Weights of a small transformer language model.
Size: width 160, 2 heads of 64.
Architecture: learned positions, biases, untied embeddings.
Each number is 128 + 32 x the weight over the matrix's rms, rounded and kept within 0 to 255. Layers, rows and columns count from 0.

# layer 3 MLP up, 640x160, rms 0.257, rows 402-421, columns 0-79
[[115 195 119 150 119  91 134  94 140 127 129 133 153 126  99 105 108  97 122 134 151  93 145 178  45 129 170 151 163 171 146 154  85 108 138 104 114  70 178 181  75 108 161 156 115  95  76 158 134 108 146 142 141 128 138 103  70 160 118  88 103 138 137  95 136 117 129 116 108 137 168  98  87 115 107 142 149 151 127 137]
 [126 110 142 159 125 163 163 182 124 102 121 184 120  79 145 113 201  84 109  69 164 168 195  74 150 136 126 133  86  69 165 122 100  91  94 156 217 126  66 132 133 147 139 102 107 105  86  67 136 184 204 211  69 228  77  89 116 103  89 136  95 162 185 185 120 127 140 121 116 160 137 140 149  85 147 134 134 121 159 132]
 [129 163 165  91 128 100 167 152 126  95 151 112 188 140 142 135 176 144 121  96 116 115 136 140 114 120 106 112 135 136 156 139 135  78 166 145  68 111 167 108 110 144 112  81 143  61 143 133 115  97  80 128 114 109 114 184 119 129  64 117  79 120 156 128 117 145 142 139 155 114 102 125 109 103 122 161 145 148 142 105]
 [ 58 106 144 106 160 125 175 176  92 111 101 116 125 144 157  81  99 147 154 147 120 153 119 186 114  96 111  77 109 179 101 115 167 110 110 188 151  83  63 106  88 164 135 138 187 103 186  98  81 142 141  99 141 197 102  92 124 105 106 131 159 155  47 121 128 112 152  86 151 123 152 163 125  92 106 148 198 119 135 102]
 [165 101 149 140 128 115 120  75 160  83  98 168 147 116 174 133 144 112 138 138  82 117 178 129  83 104 103 135 105  79 192 162 135 148 119 173 155 119 160 143  73  70 209 144 128  61 132 152 147 109 129 164 144 133 166 120  97 164 125  95 143 134 129 170 138 147 134 112 121  85 143 133 107 117 114 159 137  91 123 144]
 [129 138 166 141 106 172 131 134 124 153 132 102 201 131 110 154 123 103 138  87 135 118 142 129 155 131 194 117  92 139 140 207 117 181 161 114 148 108  95 122 103 166 121  71 151 118 118 173 115 107 154 137 189  79 171 132 158 140 137 119 129 136 146 149 104 114 129 108 113 148 148  92 111 154  75 145 139  54 122 158]
 [132 115 135 141 136 149 118 180 115 107 111 112 142 134 136 146 113  91 122 103 113  85 133 134  74 103 145 116 121 126 126 139 164  98 142 155 120  67 145 122 127 161 157  88 166  88 149 128 106 136 147  94 151 122 122 110 101  96 151 162 128 198  45  75 150 161 133 118 157 217 148 117 150 140 139 114 143 101 160 109]
 [ 97 107 158 108 160 144 130 114  44  80  72 166 135 111 165 116  66 106 207 122 143 122  95 153  96 136  90  60 169 151 100  62 100 128 143  92 171 162 116 135 168 119 126  95 154 158 132 150 138 205 102 138  88  84 131 123 124 149 147  86 169  50 151 131 130  84 160  85 160 139 126 107 152 132  79 187 129 120 185 204]
 [ 96 142 113  79 130 100 161 116 176 123  95 105 146 112  77  76 158 136 117 143 128 153 119 154  49 104 157  97  71 172 105 150 141 140 126 155 153 165 131 127 132 130 136 172 105  91 124  72 119 129 131 134 125 157  81 111 110 141  98 143  92 122 116 126 192 125 144 142 114 139 128 126 131 120 118  78 120  90 116 169]
 [159 102 171 148 116 142 101  81 104  92  98 165  59 100 129 102  39 122 154 111 141  93 129 167 162  94  94 118  82 127 168  93 177 137 154 115 140 108 133 134 120 114 108  79 140 154 115 125 131 169 203 148 152 111 176 140 120 215 108 136 141 142 151  50 152 141 189 120 117 108 138  87 162 110 133 116 164  98 190 103]
 [141 203 111  97 134 113 101 148 105 118 186 185 129 136 126 117 127 138 148 122  88  86 101 136  43 141  98  76 167  94 158  72 142 106 159 148 131 128  92 165  83  71 149 102 122 154 130 142 105 148 141 134 209 102 191 105 135 139 137  93 117 139  30 115 117 117 112 134 107 175 175 140 155 143  85 204 124 144 156 125]
 [112 131  76 113 115 122 112 178 114  91 119 150  97 136 111  97 142 154 133  84 139  88  84 141  72 119 105 151 155 142 155  98 148 109 159 115  80 150 192  98 140 130 188 129  73 153 153 132 107 115  89 145 151 140 107  63 114 120  90 138 150  96 141 126 138 139 105 156 116 124  92 175 119 143 187  88 121 136  90 158]
 [109 176 167 169 143 140 120 179 206 142 143 130 106 130 135 165  46 156 143 149 142 105  78 131 130 121  96 109 123 185 115  32 140 136 134 155 138 196 125 117  81 185 101 127 118  92 130 128 116 166 135 108  47 115 140 111  94 141 116 119 106 136 103 169 127 148 152 141 100 137 110 116 174  76 112 147 122 119 125 168]
 [127 110 147 139 135  96 130 101 147 141 112 126 125 137 109  86 114  92 131 139 141 141 113 119 120 125 128 123 159 160  90 162 130 103  92 111 155 122 135 147 112  81 123 112 186 129 127 206 142 123 159 111  64 149  91 182  97  84  79 126 112 167 125  98 125 107 149 171  80 152 170 173  77 123 105 101 146 129 114  76]
 [102 141 124 144 145 134 199 158 114 100 133 170 146 159 137 108 153 128 161 172 128 147 106 110  76 141 157 165 131 164 172 165 134 168  78 146 136 126  98 135 142 100 125 118 169 111 116 101 138 136 124 126 120 148 141 113  63  91 145 137 128 141  96 153 128 121  87 103 131 137 149 151  96  81 130 119 113 103  93 114]
 [141 110  89  74 108 184 104 123 143 127 104 115 134 121 152  73  44 107 123 162 123 137 169 176 197 115 131  56 111 105 109 117 151 116 158 152  81 117 140 103 172 135  95 107 147 159 117  82 152  81 142 134 149 128 117 105 137 118 114 119 157 191 139 122 147 148 131  76 140 136  68 129 160 133 115 116  73  96 138 148]
 [142  95 139 123 152 132 111 126 104 141  61 211 126 137 138 167 113 106 135  67 172 103 200 108 129 133 141 122 170 150 120 161 161 114 131 136 135 126 118 131  66 160 209 192 121  89  88 152 166 112 149 180 182 111 102 177 142  76 153 136 122 115  96 114 124 130 133 189  94 122 113  68 104 108 103 106  73 113 105 130]
 [121 138 124 127  98 175 126 135 126 136 102 115 150  94 137 132 118 122 133 154 215 150  89 120 125 102 113  75  90 159 105  96 123 124 158 105 126 112 114 149 152 142  97 152 116 122 151 189  81 141 132  94 105 141 139 152  98  81  81 147 138 201 100 147 165 128 180 107 133  95 135 187 157  77 114 132  91 114 153  98]
 [132 129  89 117 130 163 103 131  95 116 116  96 121 129 144 113 145 177 137 180 145 117 109 152  54 145 128  96 116 108 128 126  91 128 141 146 150 120 138 147  99  88 108 119  75 155 154 136 159  94  55 158 182 163 162 129 117 109 151 131 125 127 121 128 143 107 152 165 151 122  98 144  80 129 182 106 109  62  95 144]
 [124  89 147 151 132 138 143 142 146 128 102  99 203 111 209 144  53  91 144 121 104 185 119 190 123 164 121 131 136 177  84 174 161 170 124  96 121 108 105 118 136 164 109 114 136 166 112 164 126 129 183 162 120 101  90 168  95  66 135  82 174 117 135 125 105 106 217 133  93 134 153 135  97 124 107 164 154 100 141 140]]
# layer 3 MLP down (transposed), 640x160, rms 0.225, rows 402-421, columns 0-79
[[142 117  78  95  76 125 114 149 140 157  39 139 158 133 102 124 132 160  98 167 171 169 107 183 148 150 153 139 150 150 180 116 137 141  75 133 120 123 167 119  80 118 119  87  82 109 150 114 140 149 122 112 139 140  66 114  81 106 115 130 143 129 146 160 175 114  99 168 146  75 171 104 107 101  97  82 128 190 138 149]
 [149 121 107 129 110  79 130 112 178 131 140 135 171 149  89 149 148  87 156 150 123 121 127 152 188 172 158 184 123 124 127  99 154 141 127 153 113 144 167 118 132 167 116 127 128 165 173 163 146 153  56  62 150  65 196 127 147 128 147 123  93 128  97  65  47 133  83  99 163 116 188 146  94 122 126 126  64 149 101  92]
 [142 105  43 127 113 159 140 120 127 118 137  87  73  92  93 121 124 120 108 168  77  95 134 150 161 142 151 117  79 137 101 187 119 129 121 126 135  64 153  96 117 127 132 127 139 123 153 128 148 133 164 134 115 151 126 124 134 151 130 123  99 119 131 108 123 158  68 106 140 123 131 120  69 163  85 150 150 156 188 118]
 [125  84 151 150 165 119 118 147  94 166 104 113 140  97 155  65 132 119 129 130 143  87 175 201 131 172 146 128 165 176 120 170 197 163 166 129 124 114 137 119  97 133 174 137 108 115  79  76 172 136 132  89 143 137 109 147 115  75 138  76 103 170  84 119  66 136 144 103  74 110 123 106  93 109  97 124 137 128 166 165]
 [122  83 131 142 141 156 165 147  68 149  85  77  83 115 129 119 153 142  78 102 181 108 106 106 127 120 175 142 124 169 115 116 138 116 104 124 104  85 125 161 134 168 114 135 143 151 120 118 186 126 138  78 120 169 156 115 129 112 159 136 135  97  96 136 106 154 153 162 128 149 125 161 114 153 155 148 144 156 121 190]
 [167 138 113 133 124 104 126 156 186  76 123 115 125 133 151 145  98 113  49 154 126 106  80 132 185 131  88 101 127 176 191 101  94  64  75  78  80 179 103 102 128  83 143 216 102 111 123 145 221 106  57 134  81  60 115  97 172  94 174 123 158 130 116 107 162 133 102  96 123 133  83 140 139 141 141 104 169 139 134 156]
 [ 68 154 125 142  90  72 101 126  44 168  78 175  37 110 125 108  83 148 112 153  94 160 116 164 124 125 111 133  96  80 110 153 153 139 103  79 120 195 149 149 123 110 126 195 108 133 168 113  69 124 138 130 120 143 144 135  89 149 151 117 170 140 175 125  83 145  77 126  59  96 124 127 110 172 120 161  61 109 115 173]
 [126  53 159 126 105 132 117 193 125 177 171 102 110 147 155 154 152 105 113  98 177 134 149  70 129 114 120 154 134 124 140 154 187 130 150 169 145 119 149 107  97 113 149 148 108 131 152 117 134 141 151 108 209 177 123 102 129 121 142 153  98 119 114 163  96 157 121 145 159 171 105 181 190 109 145 115 127 112 106  83]
 [105 169 141 152 115 155 157 136  99 150 169 142  73 100 117 105 109 121 124 128 148 140 167 118 129 102 101 100 106 162 150 132 123 125  86 110 119 118  95 111  60 130  88 118 173 171 162 112 158 112 173 126 116 163 133 113 124 146 134 114 118 174  95 155 129 169 167  61 141 192  87 145 118  94 111 101 126 128 117  73]
 [ 63 115 139 132 138 115 177 110 202 166 126  87 188 144 128 111 188 152 109 101 193 140 144  98 131 164 158 130 185 136  89 168 130 123 105 149 132 133 168 129 135 120 119 124 126 149 104 104 165 153  92 129 118 150 120 153 117  73 137 125  50 156 125 178 100 112 135 117  57 174 155 146 176  82 127 152 113 153 163  98]
 [132 121 118 211 119 143  99 170 173  83  95 130 141 126  82 128 194 119 121 148 112 109 124  48 159 134 131 128  92 128 166 155  61 164 153 174 105 148 120 174 139  90 209 128 126 169 163 208 162 104 121 118 155 137 148 116 121 139 151  76 122 105 106 138 132 174 102 177 124  84  98 151 139 123 149 151  95 167 134 114]
 [152 102 120  58 154 103  75 160 162  78 100  97  81 137 124  74 108 132 123  87 220 119 131 135 130 129 119  59 139 121 137  93 167 172 143 150  48 153 137 150 217 145  86 178  47 120 109 165  95 129  49 112  80 127 117 148 100 131 161 166 124 128  94 113 127 164 140  71  73 172  98 149 201 183 114 112  90 155 161 112]
 [ 79 108 143  88 112 141 131  76 129 124 106 118  52 106 145 141  91 108 179 135 119 116 113 212 114 117 153 119  90 195 122  72 122  98 124 134 115 211 131  85 171 145 218 148  96 142 158  83 115 159 112 144 175 116  74 124 140  84 147 153 156 167  73 153  87 128 189 106 163 136 160 102 161 107  57 141 132  54  48 177]
 [ 81  74  87 128 125 193  88 150 131 123  99 128 129 152 125 121 143 115  61  83  93 139 173 113 125 118 129 119 122 148 132 135 147 166 138 187 123 126 149  89 117 135 152 171 116 153 149 188  77 121 110 146 160  95 175 134 175 124 149  97  83 154 141 164 112 119 108 128 156  76 114  88 132 107 117 130 123  90 190 114]
 [ 75  80 110 114 147  96  78 126 113 128 125 130 103 151  82 172  97 129 135 165 162 117 121 142 139  92 119 113 144 141 114 156 154 145 112 174 155 136 115 127 125 169 144 112 128 134 121 164 155 122 137 179 153 128  66 160 163 157  90 107 146 105 125 161 165 128 127  72 117 166 127 158 128 127 129 165 153 206 150 110]
 [138 146  96 169  69 165 108 106 108 122 219 153  75 175 111 121 120 125 130 117 174 119 115 147 132 109 111 188  60 182 181 146 131 149 125 174 145 208 103 143 134  48 157 154 161  96 140 115  36 126 120 104 117 180 196 142 150 106 136  96 152 106 137 106 120  93 135 155 123 124  89 122  86 177 151 137 132  91  78 191]
 [104 169 155 135 102  68 151 173 109  74  47 111 129 123 123 113 129 172 105 195 145 144 149 174 127 125 130 104 141 106 134 138 114 146 135 119  81 115 110 132 133 108 128  74 115 173  80 169 149 202  75 116 109  78 160  91  81 182 111 115  85 164 157  89 145 156 135 130 127 127 166 122 102 154 117 144 174  76  94 137]
 [115  23 144 121  91 130  47 131 102 108 176 105 155 195  96  89 150 110 123 142 154 105 122 163 137 105  95  73 125 117  71 112 148  95  99 194 134 146 121  99 186 136 177 167 154 100 181 114 132 151 170 132 192 140 154 129  76 118  66 109 106 166 159 141 167 121 102 188 114 153  91 152 145  53 125 159 101 129  99 141]
 [154  93  88 131 154 153 116 145 109 142 137 124 149 110 154 128 110 166  93 133  80 102 101  96 120 133 119 189 144 128 155 117 163 138 129 144  83 180 172 157  79 147  95 193 120 106 179 135 160 153  54 113 141 154 144 103 144 113 138 144 130 146 155 101  84 172 126 144 182 102 119  98 128 109 189 130  95 162 107 139]
 [132  97  97 153  74 106  91 135 109 115 117 137 125 137 148 165 158  95 136 133 116 125 159  94  82 119  55  93  77  93  82 123 135 165 110 151 106 134 157 120 138 134 125 106 128 156  90 111  74 119 136 114 145 175 136  92  99 158 151 203 163 118 110 129 152  92 104 153 144 102  56 143 113  93 116 110 161 137 170  83]]